From a checkpoint of a small transformer trained on Wikipedia.
Size: MLP 576 SwiGLU, vocabulary 2184.
Architecture: RMSNorm before each block, rotary positions, no biases in attention or MLP, untied embeddings, normalized queries and keys.
Training: a variant of Muon for these matrices, 286M tokens, 4357 steps.
Each number is 500 + 40 x the weight over its row's rms, rounded and kept within 0 to 999. Layers, rows and columns count from 0. Numbers have three digits each. The size before them is the row's rms in percent of the matrix's.

# layer 12 MLP up, 576x224, rms 0.162, rows 251-375, columns 0-111
094:472488505522552503463481551543476524457472505554497523536493552461446494459465478591562495533518419460441500487458547527475481533513519516476453471456441485495436587448454543516520511513467514515450576540504473550541456507507525457491576584495524549560454556532525471469434422516444525413486582487521442447508448534534525484489488489511
110:511484457535514513494520530511496535537502490532450480464498487505509519533542569474492491539443523471515466458497508492529489552464561562494508441481471540584468528512536520499548490523543501569548467465512483532566511580512447490524483446503458594495475498470498543475586463523465486478491460572524433574414510442531487547542529472530
102:521562489482479528566493473461450480538510481535470440506485535488510516494518517451489466493509472527466544521444473525487514578481526466496498508502486536550508540452517531468479508506432549478457539493555595486495510499464422507428534521573469499441434477474540551526557474509502537520484524433540504535464465494414445461528566512561
106:516507509507478496460487455497464508491486457579538471553505539465463468480516512472406497538507533479468477459448463466570545526483450406540553505407521450486489480510491509476476584540529527510552493482386467495500511569509483405507477468494507489477462479526578475438503472517522573450443557530443441448486506551556448504474520500493
101:507450479487483541509534450525529458495484521528519493471473474432489526458580484582389489485534479522500556508488457509521499567457393510548514474495526464531502487460469471509529457453482416461488528498469484522524493424408479490537490554461548535478534523516538493507405522464455448471458466533482472556485480525484464495517502499487
103:451495597475504452527543507460470506465543469472518518505520494489514444482466518466515492470515475473541489547476484485548496428553490570466476534521478476465492485512539467448511405529507530539512539549444559495434549526506504497528451492469611473450546523445480409479516458474462523548488595444512467462440441584513533488493484458564
099:472554514484460566519546489612513484513502518529572521562481469452500486519547525512546547463523513468551429559492525440482461539507468484550582571577431454449539555487492546567563430533511497507500522504423553507468529533539479449444420466491528483531474432501506512548491501495455600542468551473491566482486458452503486507533528527452
103:482502515419418522499520467545494492481490495499481552520462398567497495567513551499473509451504577451537514503456510494420514432462488470420552471464509552492553483535622433521565488562439513494474527577450393510520508535488534559508554491545463524527529514491498502480517516541449536578575550440515517463495471553463480503573470444474
102:482479527501499509541482500401506504478491440507512479496484483536458518533472499502504529528518475519483494508453459531521532428535478447476531515453531510523494456538553550562482474552419545499499514509539533519534427502532517484459390488449556475481446563481509533504533461507461622459541444520426525477585394490510496459495454472449
099:519465501430544519559480526531483525480540505507412461536447489591497519531544461477450540457434567503478478420518584507479471458482496535532504448484503513499490465467517517549485493457452500452543486526603516566413487462470563532489433531484528528551533521538583502447503486488537491532516435516489475554467500472597455558582501545465
100:513533424532518537549458435476487516517578485488467527495517489436502472428543478463483498532474484560483525512518509505499516485483509466508473522498517509467530459560481491483554454464487512476460491473488533496539524472443496431587479388585445461474531582509450504497491566453554569509524498581526586438506457521468457565507553530459
098:473440492524469464555493558525431515614519534497518535507471464467466460552489525512450528482569454511547533542485516516499498549582508483475529569515462535560482518554523515537484459413458439463557531442521486461552551477413466568531568509497496481530450487418560484496424519553543495437462614553497450469498488535522544505471513560503
103:502565476514521487435466552495511544467526511466539540489510452530479495521468480437504545476520459507532445517476510448483500473474517496429467492512519531473549382544519457484473550415458508440527389498478530464503463517511528523454511483553466479512507462478473557510471480524518502440494463494497535525584547564471395462493538540426
099:583604519547530524419461551506529508505443517557440560436466449480517581592582510467399464409534487525481492476453406520497471528481524543483505502491443492482564521493585480473555470484477541495471457513518529496523523464513447493483554510410483494446473476476473490408488459437505508463443430479554497476449559527461472545490538462461
097:465445520485501521511498540577494530441509557479428521559513585497491435486565424460480433467496503559469487511524494502442464493529463504498512535534484536557497515458477530501486502421550529490559585512479492485531502490492485488470450508494520460548450523508557494532438570608466429558547480540506527501450546459552498531490510508533
104:482520558512490462444465588544520565542424424524551472473486511505467505525487488445463489509520486495517537513504466487449584505536412473457463511477516498489563484537499423542489544478467545496550519525507527526483507510476558491442509548492499527541500447507447505428502544458466534485470420437494458467470438552454560509580506434506
098:491423487394544492465535508469503468539514526469527549551485450516535601527478443487492423522483486524520529511455634459555517458495512564479542444469499498450508557446521519511477491480512487441421513523535484526513480500504565485565517441539421408464491474459526510514490558532501484515505582560462479465529515514463510541504448493445
102:464509527556505492466563570446520439503423482567541445409447484537496504573473545520506513525506475553582464520537479524506599452438520497482492587453470465517458484421446472539480479588463481521458432494529538516515455508466582476478498480487485517473534532552477537526501575478535504452534412487553445508502530466484445475493547459467
094:444493528532540518539586527484459504492479567508506552490518500445514529492500519490513547498572492533558561492507503445469486503488540470538459488524493449487507505533562507501470497433524445495470451449429489520532503481482487445572504509496491536527533456500515531524502413569524577471514441440479504579503391585439427526460539516488
104:511510526440510532468518523566515456516623503528532495555439407448480479470469472539432489513488533543472546469570546503564524515512483504569508567533534497528531505523479557500529528499486423425530454495515495449460522451475563570452436492480555468428487459478437431516477489541446523546463489468498548459408531563495402483492473554515
096:484478412538515513478568466516520509434574476471499522615463524555543613509499438543480470496503466547577500481493451508534470508419527550466492509481449512549499434583555576495448525508527469498436428515493518486518485457480518480515557554520551471519429499469580504511513479481495535486525521551517497557513495511440422518518524499458
109:503565489576551517418452545489433512447507494575451557497531449520431500505504496450576536541503599460495534529503524514546426491540519571561511487504510411464505508514563519550410511545601472497433467508520547481513462496459493486557532579459508488479563493511616513449451557410488521480523506472510486513463477518484449522432495475571
100:555468537498534515482517541486522523526517537476449452462525569499501484493492496493491518498495494535453378477500465552475541515491399519520437576548531468499556541471571443413513461504485514537513546466479486497434550542465491454526532536445518534430543505536515448417465502498547521491521493444502511488461477540553508493493576516520
100:484490593455496451421493480476516476519565592582538483417541567521582460537514530490523505532468457533472501539492553525450550463414517538542477528462502532518488537506469508527471538493505511587554487524534476486549539496443567437427546475499520488453445523491522559495484451555441453448505556507454474397467460584512451506500528494501
100:473527523542509547460522507480479548538479473518457476452520448569474470528451541487499530537507467525489523460524476469471499510529514551521490410510556545478512524385528505565566462465475505519534494510523505574461402513495529443456516511444466467474487509526514487494532460418415465478457483492391452497530498485520465485544469538540
093:508501518481514512442514465477530405473541464523472505487508501485520485483558525458557518506438399525504486483465472542500470524502501474504507523571548478574510466449486590482521450512527553513523478561437508458499558465498538660492480508466551581542493503457465528547509500507487507473536506530408503494495459471471508497442456452459
099:415582508526452592619559512455527557514478521524490521564488538543500578530472490537548570449494483500475535508437405470447472596477502497488499427516544454492542430505523482491495484503488514523513472449503515476490488489529540497538535527512448492483474490429509445510583416519524536538494511511534535478495534450566580526472551537551
103:498565494530467496561564515534489538486482586576477563469457558533441546428479511529434550505532477468463466542525550546534492605414511545508476577510517479466516501548543486500549433485438441479518486551459537495471527516525516489484485462531491466516507495512527434470546491489546469500446540411434544482505498503401507519481487581469
096:578539476397391430526445516561529527490451488540456442503577481547489469494480525423510449430532518507531501492538499467483503399516498528530499507511500492503503455522439501479516509503481514501510440451431490480530465540486550535492509485576525513545490435410493511536525562466450438500493463515430492468549542443595532528541432453518
108:461544489504525495497497593473504564520617481485551456548507545539439537510498500466495563456467518499516496535494494546538553525491558552512537482546539491485593552562482488484480509495502516530500480503446536592521491496461474443503520510545558524512449514476531424532449542526525574553506475506567462470501420583492461559436516486489
102:509446545557525486450449507556526576541520496478463472495531434487482449570481540522485497506496527483518559538473472455434528496552535512499444504516496531552548484451474475417474540545471516519571523596532475487559442437544486489512512584479552458584523485542483409464527486492521530513557506522530494563558560486528474506523474552443
098:470502563497516518497499464515526490552468407446540483485535513539486491483431485482476477525441462374465511511478532468546541426447503519505446582537448473446504500470534482586531530552467496460563529469541510470559483541528512539478432484527481517400535507572491485565512483444436539469519482457528497539448434551503540548446467503490
096:550574499495472536527521565520567492508554475491485463470462437435548472566486468483510463450463451474482437513511473487484501534452552558506527560485431585501467546488425504502503578481555461437417583506595408538527484463514569488511441456466535489496493480484521460498521490510505534531435555519555525493522519510490431510549525564500
099:543497460499595448466555505480395516479502566460472500482446529510498527510536480533479478457481441504569565523545485472499513429494462477548480540485427477480499501463510538526491487510447419491531504492597505446484429534577480488531481493496551450476493476560410504494533442547531477468492513487486563482494453483483494468450522495529
101:424541454519549502514440497527517404464448491616494542507444461583468459527562525476568431480517547491451522550564523495531455488487392454523518515523514520474441503478538449520457521496531536517540507451499451502581515550530497487513518467539525473499440521457468484505521486520479495538597449453520408515546560449508447501428464507540
098:557447548492463541552524423396513545506489524470450506516492429517421469481446564548504496494541569525516462529486476523475466539475554458531537531487530494509481517486424505519453426524495481491513571559585537516468454464542467520540483450555521507562494534530503585517504483511535558429483498465425554436446531508448457504491500485466
098:496543503425518533449545565538582469536506535535447507507531483487548565487432458449519432472486460542451438504485530501497548488527510517482470527522439452470470569544525585513450549506491542529490519502520404498465515498507470552442479491511449543436527477537576524464495584465525483531450517459531542491459443482528475516557560491483
100:518533535445551471410488547551454563510524481466529490432463491489577411518509476507491407510513476466455479419495518567476506444478538511476474482454526509557581546557464548473497509438523505453445540525580515402502516507507463499486503471557450489491476500536464489474447440502520470475481553529444499504578576541530524543503557532547
103:475558432442499493457526502432497444485487433524545529479474550453499508525486472485449492505551481509478484533446554476513487500482513449510513510510481507542473469492520541493446544440510446549507468448525560524525473551453425474488475512524507546466517475505446563523468527501481456475473498523521569543564495472539489455449522496576
095:550523569459506502563466500511545511546513469519459417515495490551578430463447484548477412477528458547472498431517501521594542580479481460480457524451497532506436562431473515504534532458493458547525433522426487496458475463546475520425445454495483568474426411441444582529466542530491524488567433481443493503542564438515480482457507547491
103:448528436479449441537467511536463531453469533584488519562461529513519444525524512497546534596523483571477524457560471442522461518542490407470438512548434449512515504528447507460418475456472480494493430440570482506565505518526427578452522531509548510421492490450421558501487404495506509534481473485497500484536576501472533495528452579535
099:503523541555531524576536536459425485536545479492517476504483536459504550465516525491529483443551514526593455558498541483497535459488444517519526537486508548539480513533500539504495595484474561452543502457505518484520475455521514537480500547497516454449504443471519520534552480488536562419477511586545513495453549511474458510526437541572
101:514437488495517513562488433555507496495587537541497496476488448503469453493483533584514461533573445447520501497469543576580469534467557479501519415564452455470527478576542524524543452465450469529527486496489546502463440490542505492500459501509546514446493496467477563547456484509441478577550560447530555507531560449546525519449498519464
097:528530500489459487559522463464463485520512506481412474520560472487563579488513483501478449458507532478501495475486580410415582498446439436492491474534523530487564488592511511506527521478483535531523427501490506468500518463551522516437544581484534560511521462418494532509481509466461532510490451522449498583517412507505517490546512513510
097:488508446517496468532511465484445457589541492524513439508494472469579463479486424518466522501502543526518485551487532572481495522547506462488509487550532482478475457506466495502479490451540515458545550563549522487555578522608520500497561482455437382464537452499542478540567512618495489499444528536563530501497518472429472448498479535450
106:507437522503556525475463520504504497566552476540481515479492495491479443513478439513493432494445423425494435436466572515415475509531463481479555483477499472554457551425496482492468481536491468576490503449514481486524586545498510444557483545600508495525566486518516538529501420546480488519568487509462512489489459453530562524533588523483
099:455502483534506514462467503546522527428524459456454441529489444481526488591545416479496555519447471541467473541498486543476507462572457482455457496469476549493527501537469458560496501516561507564496510500468497516549553386466572513512564474475543400547549468424489423539574503487449536493530463497446485490451489530488463482429528528506
096:442491472508466467521485491530495539529529531474521450533423523582502519539507526467531618463581463564493554411527459524492529487511579578440562549515502474501517477520536434449596495467452541480499530514490580528491480529507489528504513488504490551543447503512536446529489535522498517474462549561453469520479434505495545463479521517529
107:463544447499531498483464536498492584463478455462522497528500474506500465537514480531503436520508547481464528550511579511465403475504522547508554510467490426463508513570473453498557562519543551508555521507514451491587486481522582497559490508565512559540542543551494513499530510550507592552508494470423562522464520517491532489442496563528
105:520479590498546436519443585444520476462473498551454511408486543485462520568467416511444507580530453549516476533500440523512515488512521507499545498457500449516477484510539510546423441463538565526375510515482503531465455498483531516502477490512515506470530449568548437517533495539526542442558531503464489475434528487530458528412505487430
100:547486539554538511513540568500456520571534527509492510503474517491472517447475507472527430526484511505570512568447468564483426454545413556474455478559528538459503511475539531481522545509443478506578591462506489558494566477506563497483505489515476517508568444558490468523495432545508476472377521502558447487462469523489490525519450514572
105:499513461496508507448477526500521541502534521537529548521521556531540491403520536433510497525511476513488522501417477469542553523449393510519415546549534532524479494504463493512507553570577508527491575512538478468475524459553490489468473470619554533458516492526483479457494546596480452474540433424451486526407526508458496475516485540515
108:538474510526510509583511523590541486478492437475502481462539523451433451467500524517522495540557546522518504417502528495481549535468472511520470541506491559544510415536474531545636494477512495514501522411509468553487532553553506504592487432521528550487533533457502506526523547429493540476487455509490502473481575490467457475544423472456
101:468453489580563564491476479482524407464498615482458493379464487462539506542489523541529420521549485477518568522501517463434507582537511451424458507501499502464457520472560488521483483500487496551448502449516529480559487478499467486486516480527483519433508486473501494509521495434562478504493508545513565458534546533481402461495524565471
101:523507466454520473538488511442457561557452514507509465494504467530512484521481508482493539438526447463444549496567523493495416481517429513531430518501495541536458522530489535529526586491491393499516480536520521494475490601504522557487504504571407434480484519500458565459528476488457469454488531415426498462518508488518476527452523471497
093:489546526554462443518504582486476456511565505478496499398428497555556571457464528495513479546536567562506511520500450455483455560549528433502435536482539541470495482507560507458476511473482555572456459512481445510452607495467480492490493521485461561463503604501521495431509506560503478484486493464479484464561530487456497594464499568519
105:502513544456472503558444525491562531579506461481536454491458515483517513519510405555506475469444500482531474393456542515485599514431535513515483522537494558515498532496452551526486453455484564535532497453592518514564472490486582502474418496481491460548537590560519474491525488556495463500474488547570467466480501515535450484454453495501
102:549454504536472524490571488456541530468495499529433468438562511606470439508466479520436565422496537480434517536414508496531502574540469452486468492518468533412565543471466521509488544556597471437530498486516513530522574495477515449539546512453503527513476480486553542527470464506532522483476525486519434445509484502492441466530523526441
092:549458547488452506502474552503517447484469477535510498479524533453460504516455506551467478523465529521490514455522513473517442563538474460574463544506472535487497503523494565512455448467511440569466530547437529511460549488515439555544503472410460433552486510484500460532541540496431477569510468517541496519537485515469502468573470546503
104:503463498478480524557428507508544531448489491507443481414489506448482517515494609515541490444446431530543527549619520425430536520387517490527468468428497488433554533447458521497518503469507511513472501431458485506479452492473493544510540476539481575513441524477509514499420489567529507455528516439519511509449467438527504497469544508446
100:579521531519509544460548503447536568481519504488453459500529459406518508483469572513504419473518483559567479456539510521512483486436509499498495495454473505510419469626444480498464446469459483489481565533460513486432504479436479484542478483485524475534505461433450571537500477439531529495547469416506412499497509524432426574506508505489
106:442567451550468496514492473439541589536459520533532524510471472509486460446493491553454468520525476549484472486481538485527483549589451489518560498489536544516556467441532541479572531497522486594517508532497592473524565506496497476574483545540428430525541484504417465462547479449481516513559539446466538523595428479519406497438536487423
105:509520530518506517549490431490488521495536415505512613461449511475475529428498477492522511486494480502537487535547463491480470471385482555480571495534465534555475485478486468450582445563487465484589480456468516525516479490521428461486506513536466569508461456448526444534487412455479519539457504574539476538501535495541485519511519460435
099:528551528478471502478505494542564541476548496464469517549474469514527527507559514535445452519557517552519526520501535427496532488492493545512527491495527456543438424513483523452537506544518520569494635459504422502552482524494555428480526500564529526530562498485488469548531493550544462595510472494544473476522487463532508527470495456496
100:413521554507523503488518459412564429479518526540519492463510525545490495590509509506432485522466492538583543484511425486516457536556539560519551468438516548472471524471515540482468459504446526536493509447565601541487508531480549416485482472542484466564438532510473566507465501486525494498481465504545542562428500522515503474509476499484
095:505574500542460460502495384526476557468501457475538528523452511544487484478587501483508480530504484484460531451503505483554556496497537500440592399598487522530472487447480540447564552469504543393547578508504508549474498539461430491465495525515526524440439506540527456518523518395537515464471533527447477438528495480537516452539538487509
093:556519508489435490482421437487447478471533505458526463505502549422490548497578567476503432407520484532645470481514511487455446464530539577555565512527507497516457507504597550559480464518510515531514520508460474462510354502491548464493485487533545556472471527515497413565502473481489549569451558468577441474505485504513490484499509523513
098:545543513465482518566437511533499494502467515489455594425503531507475511479483486531506441533502476541559524568529548479512494477464520486476502546529505526498523499474490519453428448527519616522556559471481455484529445482512430483476471549515429485462565499508458531521534514538524502459474523462526558536526432517475495485485502536507
104:464467462481517526531513497514516540513523558526462487475554446608450467543456467419528447505547528516469507503468506543506454509387502518492488498491489460520542489537501536497509554431483370562470417588520488509428562511521414429543454462523507418534504555543448507511414510549527477479479491486470569572482570533517491479482483438480
106:506474514491445488477463645508535451512541533509556544514488506481517464494492548564453460540481524536529461496459413503488427498532436432519537531497592521496478479548406515513512377514449477487525444547510480534490485609489547532473461486456522516492470450509516539533552518442511604480573526467518485496500459463469512521463480545512
098:490506598484526395470464509583533418502446465437485455435508466554590455480476492438499510490617426476560469472447551486485521460536505462501533463573528544490517528469594483514457461479515448478503510505521548532515488487496427468499470421511469589555499447552526530501497509471555503490470467466540541591515483461440452432477484537481
103:533531523505535496489475505417441510426454473483486565511567480628452507475513523497499466596461519529499467528516531497492524551451471467470569462500554577473486474509542461561504469469485445593548513530532450508515483504434584530504409504557524459460402469508500536483502493433481441533571429528473487525538518531461556470517532470536
103:485521515499525528506474475508555462497506486419540475532473535487518475478474514493465483474455544542499451545434475494549471496524504479522465503477512477473544473494600541531544482528378539432477495475526540569521454487443479471462531504514431484518429477570545498443497461533507498542548482554576484451517515513445518552545498506472
097:497468468524495571483520530554502473495477536496452519499490461565425487500451507559531517563450507526504529532411511559455521453532533496538457463476490473467558518519551567407532560460439501497495441436457485451488460496535540492452499451504511521492464513572448505457461548514478405549513499436510528485417525462499572516448510430559
100:474463519524536434470467486548488471495405491450522491479534518502527499556550518476544476522491483524436520447438533439514335485480498488491488435534498486516479554520541516517481529452537532443495570523528429511488490522578529585499476545470508485483439555545454470572470503448501475522549538528535452455393487510477484506515546506508
102:475544476526533414479508492498518483548548484527505505498470547505443511507461473465469481515488491523478509494507442484498425454547530514469460494466452513504484531489486502532560515457478521510518553504470465531574465526544387491528494448491496493479396544469467550552502514528518511372488476511491519472513441475531448577523516574441
098:491486551451489518457483479559493569465555525558521466573488461503527606456499534508603531517555501495489440492550536532454527484487495468468538525482493503498507502477403489494465477474455505484564572538550484547587494543566427452547528407449546453501503456458549503531489603532523490502485491558490507478559459507491465433518478446527
101:566477487474510539544511451416476468501506519474510472486521375446503481502528572505456463498450459553478487526531450559520488526574513519522459432491567507586508539474487481521483486487530500440404520443500465468540526525533557564468413495521468530481496449533502448566532527456549518474464425441476482531464460537540419467540472516488
100:480515485461474457551602481465534532485513453543482545536560525453532508526491466523498443465518565458487478476468527463468459506520534490509495484486539501533435564580411468477454431484454550520506482483456525510477470542480571483560573498518461516517491523485495536484497522439482475502561482466547435529496481601438487434454527484493
095:421505607539456478539429486495454497514480484477492522450500513511461484461424528540421464466489540553506458444495518474503503506465515513607563521461562530588549380481523557509435451489582517497503467540524551533487516505437496514487501487501497582490536403499491556551543512453546479469484445506483524536517524462512508518452443493480
106:547524523518573455603495480486483583460500465541520546482510517472525608519536485443457525503404517505502485460418500533557567556471465473500487432492520486461510476535546473497533579496475419411520459499487530520535538509584469507572458497473561513477470526489487495564538537519455523494419473507481579496485527552468482451495473535544
093:480559480470427456487456482589479497511479475513497468498500506457514398495511459519496496476455426557520486508443455482448471503442517516561497520440466456455431519521510456465496429478446542483410539470480510545506560563588523515532427477512513455516580510495510497403476406479486546493505448464479521506489497485491609453496442475502
102:521556493536494537465481574474501530447567447489439399413573357573506534491543468480462563464453514519466465514430478548543523488521508448570452470588529509508571419538544543528502430484491522516473511524517535555517532582507453532496474477511481513434550430555477464535413491491492501513485551463476482487524532556514454461531481499536
095:496511478475504445430510460461470428524508488491483532435471448539453453480487522454450463462468535507485524494483515478505433467524486479452560592465482521518476465437525561540513511496495451465494482492516513477535467495476477489498438578529524489511443524535503468455543532503506411484548513500487498517455467545463546463483510478383
100:499528542474460492482546556456545512539532605512505406468470497491505524510477536545513508515553497489493534505463440494455505539520443538519493525368441575508519552511468496453433514551493442523482509483634496485526601489537518531485524529468520519545500541446504577439506440507453451516520545499556518555493522478488501520461441447557
096:530563546526563450457519492498531543551474488511553467432479533495540516466527498488412522507430500462543588479544531502485564511431474511571452527526428536463579528518471519479552478529556474530471555522541502442523467556496456363544497537553508531431494518499520485501538553463461588506446478536493513489560455491479526484526492467472
101:511490589470468529505517526488559510549514485517468451512539530498497486512516515466568536589516513632504463510543479487528574470553527439497507507563468539493503494441493515495478471492542542553453499462430492507458559474409562464518512537528615479350501578483533492517441559523447448564422475509480429469547458495484512487495499493488
090:547538515528484555473437506475476554522463482497470541518492481473518555509514501607487497515477525497418502514535468495443493536490473540465496461516527508539481459450526518498391554535542485598442409503511497470544491490522468584479510442493449460483509473510525420466422500399555517545508520464503534477376537452505547485515505493498
109:480486489473549567486477535522501485515516522547518538465515460447518491532473437446487501526506518601491478502514462550471438500471415517515502421545475541541539456489512421428547535520619525405501497454489532482521436514484462485507566398586496559498505439526494493512447545473541435521508518485502520471508506476565536563481543544434
104:478520547513549590475558504578459444427375525473551546521597467517548501490507470506523553487452521485411548521415503563449496532483456495525519521522490460499543528540519519588544535481512533557522498534512534579535487486529500488502410413509501522513513493469465517518444478492545469420463480449434463451507495497515509503478560537501
103:540426540475467502582528457482528434477502596484510514519479476515457541414509500605552483487516521522508518555496525487589470491482497522501485463439508507516517548530500492472431493534504557565520486444488494587500517498484544522524532469546464521571492443517478552557474521516498470495482523458516497510484436467455468495510454501489
098:513452512464477462574464438476508590519555525564425439408466502556448561550534491399484504471552414535573454548563566465477557491533461480543501510544490480479500541456481455476503488452510527545490519479490559468540524529555433541509481467475504498586465544436461477554549430555499517505549477421532462558466485443488554481568547559511
094:531507514503438503489485528495479550450551474500497530496534473505519562511505527507474465550478472454444551433401537504467518474469474563499492406490490552485512465552445476466482517513494428458491460434441528496548528494461422494508376501484453513521502511488495566582476541492455526522507482524564551481580511461534518435492538493521
096:525476451457481476471512497511522472486526486519498542451457470472428514497566517504524501476510449504545494486389565396471533547539524550405432481537490462508481496486507434521488469510499553527483513460414476455510544513514521463521479530544448529490527431480465465460564519421437501534491530435432551452507553476529449491503476499562
105:518501502618511467555472456456540504578458481449492547543477555483523562481461571509477513516386504429500488442524452496464449502535507521533470553470497502542492476527491510454522573401470452492484483489509436500486525498559471521492523483491560581445484497501580539490495506459536555499474599442535500469543474619474548541544536465495
106:485500536521553486538506532518455538523574497420539545482449554551439486481507512537512580499566498563571561532436497481519572509557491470508532462513468496522549517486543576485532502436538458523418557527522494531502530513478548462506483520524578480547548527537556440536566462445523509462529498464478474504499542475443619536474537497455
101:459526495537530467527513532443496573460467534477452493445457502496542453520512459521527542457509465504482452527439458504514459484531463411517478553461496508470496435543544474487405562505509469516484477529511544435463469463407576539496505426490482513443523545461445429453483473473517470505480452406477503490462479498447447552497572437483
104:477487487527505510568468459462448469521408474515539537532556451544515497517457439489429464475539446509462474460497501519501483496574562517538597481522454469471426512485538539513549492481541457510536593563515501464511469488516468604464524518526397450494488471532531430459572441531486475497523510541573417478528529475549538464497467468494
095:508519545479556546444465502500493532537487562555540513494522537567563465463547494467440493477523508504495530453451558499512511492434493450621512495509459499484499567519442562455555464560487526487505488504523490477525509517556489540491555534484535454474596397490437541454409484503459470490462554508514500446513540485598490510560474478497
099:525538525557592455511520585475466534470533504483472537533491474551427502455489505520446518501530518506558445517509578404501528479506513504470522531503452602501563483431537542508471524570488502452553485544501507486558508512435465488594543494535560523478511499523518557483463439533450529474576466497469570503516598507449478525507460482554
100:436507557519509483494514490462515455529555527527512546580460458435566436504510520548520530466478489490476511489538528503435525623560540510444463494467507508519512478506505527538600471449478478493500458520574506540461465593517584492497447542489452528506507468513532538424495548438538508528511487415537526473524500490515499516521477436466
096:446508562525456540505478508498557498487468473519514434532502461512534518554411536564513492505524512520560549514556551519476565493538532515504462493498522449530539486502551511489468575483500518498583483581440518584491565467536527438552486483490475536523504442482417568499498504553476436448459513562516488558526539436500516519523494528585
096:520502426476528483517493496444450543446415425508466547524452531533541513481484516495480486564408492563467518507492427524478435518523507455512548460469534522531516482487500595461416473496514507471534555544529489522457490563492542516515392528440491497441454507521457477495454519525498488492450482501550490497549437500500555452536525536468
099:601505535449549502407513530407504470510451519490453453497526545504520489543473517544459575556494541454470498506515505496498496463558446521542442463430426491479451482482451510529445469499501542475530447535479490530487554429548491481498583460526416520536487557440459532517522490546545420432396530441488584528505456456457482490504449489601
097:516516504448518542474518484448539459515485520488512578537471603489493482455507529501519436461499502547535527430463491416508487561535540515511546494502420515505544495509505476466483573483529510481452552529510455442495451487542525553507508506494507522508558466471446508528551563482469469498488503510496468528473554492499593485497483561508
101:498440511527510516509491436444573443496458556533527568495538522503620467534444538443414480475462489510530551510572417468475523528545422501441505548478529540473446523445572488544527505496532492445498471492494544462512559489491476426491568467490539433509547471572471532517454502499457504442513467466507539517466451443514521482554427529497
102:538498476524526464456469463454503515495501491567530520483522521542495517524417467524573510537501433459492483479449500531418460534430521549524555545476488602517488490484435448479441489493529522536553538588527535492573437484501502497529545524523489544506504438536534504579528473515531450449540509483471545444472528504541467470551522526483
101:473515522520556470488509489582516477428497533450470495452531497479548481464454512504500474425502469518484456510502520553450495412526480565503461518541489470437431561542557499576500488558458429468450527519503526545518495565521452581478547490453519490507506475535577459514464442507481532485462475484502498463411525485529533447395510489507
100:566495488450529534518531431594416458558508506472522502423527550520494551468495495435482465492572549481440496607527503528421491542407473572492472542431492487505433524540467540517463573485521543499498509460475461554514496473471484478448499405496534463571485497492509540508532460511510536434533504526465495528510523428485456395525487463442
097:469462516520551520473491451540464422511473548544556453524490532474460513526480479588493527493472503518546523488569492537502554507533406521468423494419460488552539525451456508486457493543539495525483540483565559476524525541466574491518532553498430442484465547450485518462553459524500538498460480503463509478505519514484597437467537520411
101:560574487533514505473518467504533543504486478495485451477455539477466508478522554442541476507497493502515453513536443470434516505464488532501514449505465529530472547517476509399458498507474494532528480496485563504499513491496452517512388396488486475475471410477511428488493541506507530499482507521487478461513536493530475606577460485468
101:525457494522508452546459605455502575525468498543470451498472446512490543540458523515473410453545490498551509486523477472542559470451537534486565526548489530469555435496529534502530482493516395502448493523532560470601546436531463495477471466539439453498499443528476496405498439515542483549508491432479471448465485486567380609477530572480
100:492507565497458513538507558532452464526511460414438524525494436524503517546451493510581566479529497567455388437492532479526480528552460502595506456470543482474509465540502531480525492499543439490487520477538491531454441628469535494546542505473453493497575513550523545456468531506493528515489483470443543500510498506543477506479538614561
104:511483499491520504476488558550552554514471471497527522478531553491403486458561560507411555489498492510524515528527492484477509520535538466481562476491595489486488518488528432535530440458518590524488440505538544470418553487415566495492555464502509453434494478420477498615538475530578522463426470487543452574515457448520538499569514481515
089:466498507478539554491469463595502460502541493491543500502509514421492557485495517529451441546500425519468456450489457533424484481499476511491473531451533556513579527447454453477498487535445412428541482404429499462500516470519532515498550467465471450481481492572479445557505526495434476500523473531532490462490538593541516535494445501478
100:523501507483532519485508578453473442492517544490568356516513545493482482521466476554510430518541472474538516558477591535477533472503440504454508495586506552518415449462524483441563486484516506414469528486571533497427481455446458475530502476515492528554532461540562521440462536543493518454466531472456526577543510572503533517496419508511
101:531569512558519470495546463525459513470480409525491457491598530457547455563504484500517495555506488437467499473496572462519464482559524527500444479462491474432418482501474515498519445476475531546411469473528469501532502469484441617528475485579506583551532593457497559502487464528469503522458493509505479505479409486519521516546534490570
099:514529498517462410500478485560466511431484519527433444498528464511474481473530511503551529488478414491526515505494535546530440562480545428481570504482471512459510453503508530571482571443434501560476541484534505503454401536514546457459494508500496589460507491518521516442431516492427488458548494424407516507452512512511513423535529494483
100:535558509448467500478428485557530567501440579472555502485548583484447474461540543542485472465486516536465440500510488591439512458528487484520517591467538456529517574546492447531519416531458524518524503448586467479552429481488525486460486480582554512458485423479551479440518551488534450507457490473502520482460552547507457483473476427533
095:452561551508468481464495477451527509512474476458587549442491476521519543533524517480429510534467485508463429498447483567431488460466491510452476560451493519502500472510487479471474469580462558433483476536474512457518500561508554486450542588514497527513400496481525527553536442562475561450521559465511464565575542434493515519540481513504
094:483507490449451483437459529464520504488571505558562509502528493471552420483519513482492492444466512485528453511458480499476477536495463483489457436494474460495501497503519511484474583505541510456492458456421484515433587530501440504431460500485525491621516447515432493534483475474547510505485552560473510483512526518432432445528558513452
109:449503577507499515507464569486521489476478532527484516468435538595498503573543486534507509528521509512523503431536501543486491486541483542524521497450508457527507435415493475498475526541577484484499543543547530464537504500498439568461564443479433551517465490515485560481493521507511479543489504511521530450483475548511498492507502441444
098:435537564489585499446450498460436581512527494529506481506476554458452529465461494509483478500536498433469430457527503475536493542524500515428518477512474483524553385468552534536447506478401505521429487484591483493547479491485441503577503484612492486529478449559499535492506588500502533513570550488546564477499544552492497504562558537580
098:509429565459420542473466511470543504503562504534474494546484538494491514526595529543461474508432457548462448544463458513516513483505492487592489477438464521477472426490502510514521488524490409474484509456524523415442492543481440472547490527438566544462501463516506456530542580472490493440515537521511508461456559536500484457474524491393
116:519479416509476496538503540544505516444482520524539550482450472430524467524519463513495486595543463464537492491472519463531501552516511497538422535550490552459475511526466373473455498515485409468505466484545439505514483519538542519543456493470519457538464542537536565489566483535575485499453449434533508525470462520473551508494503512576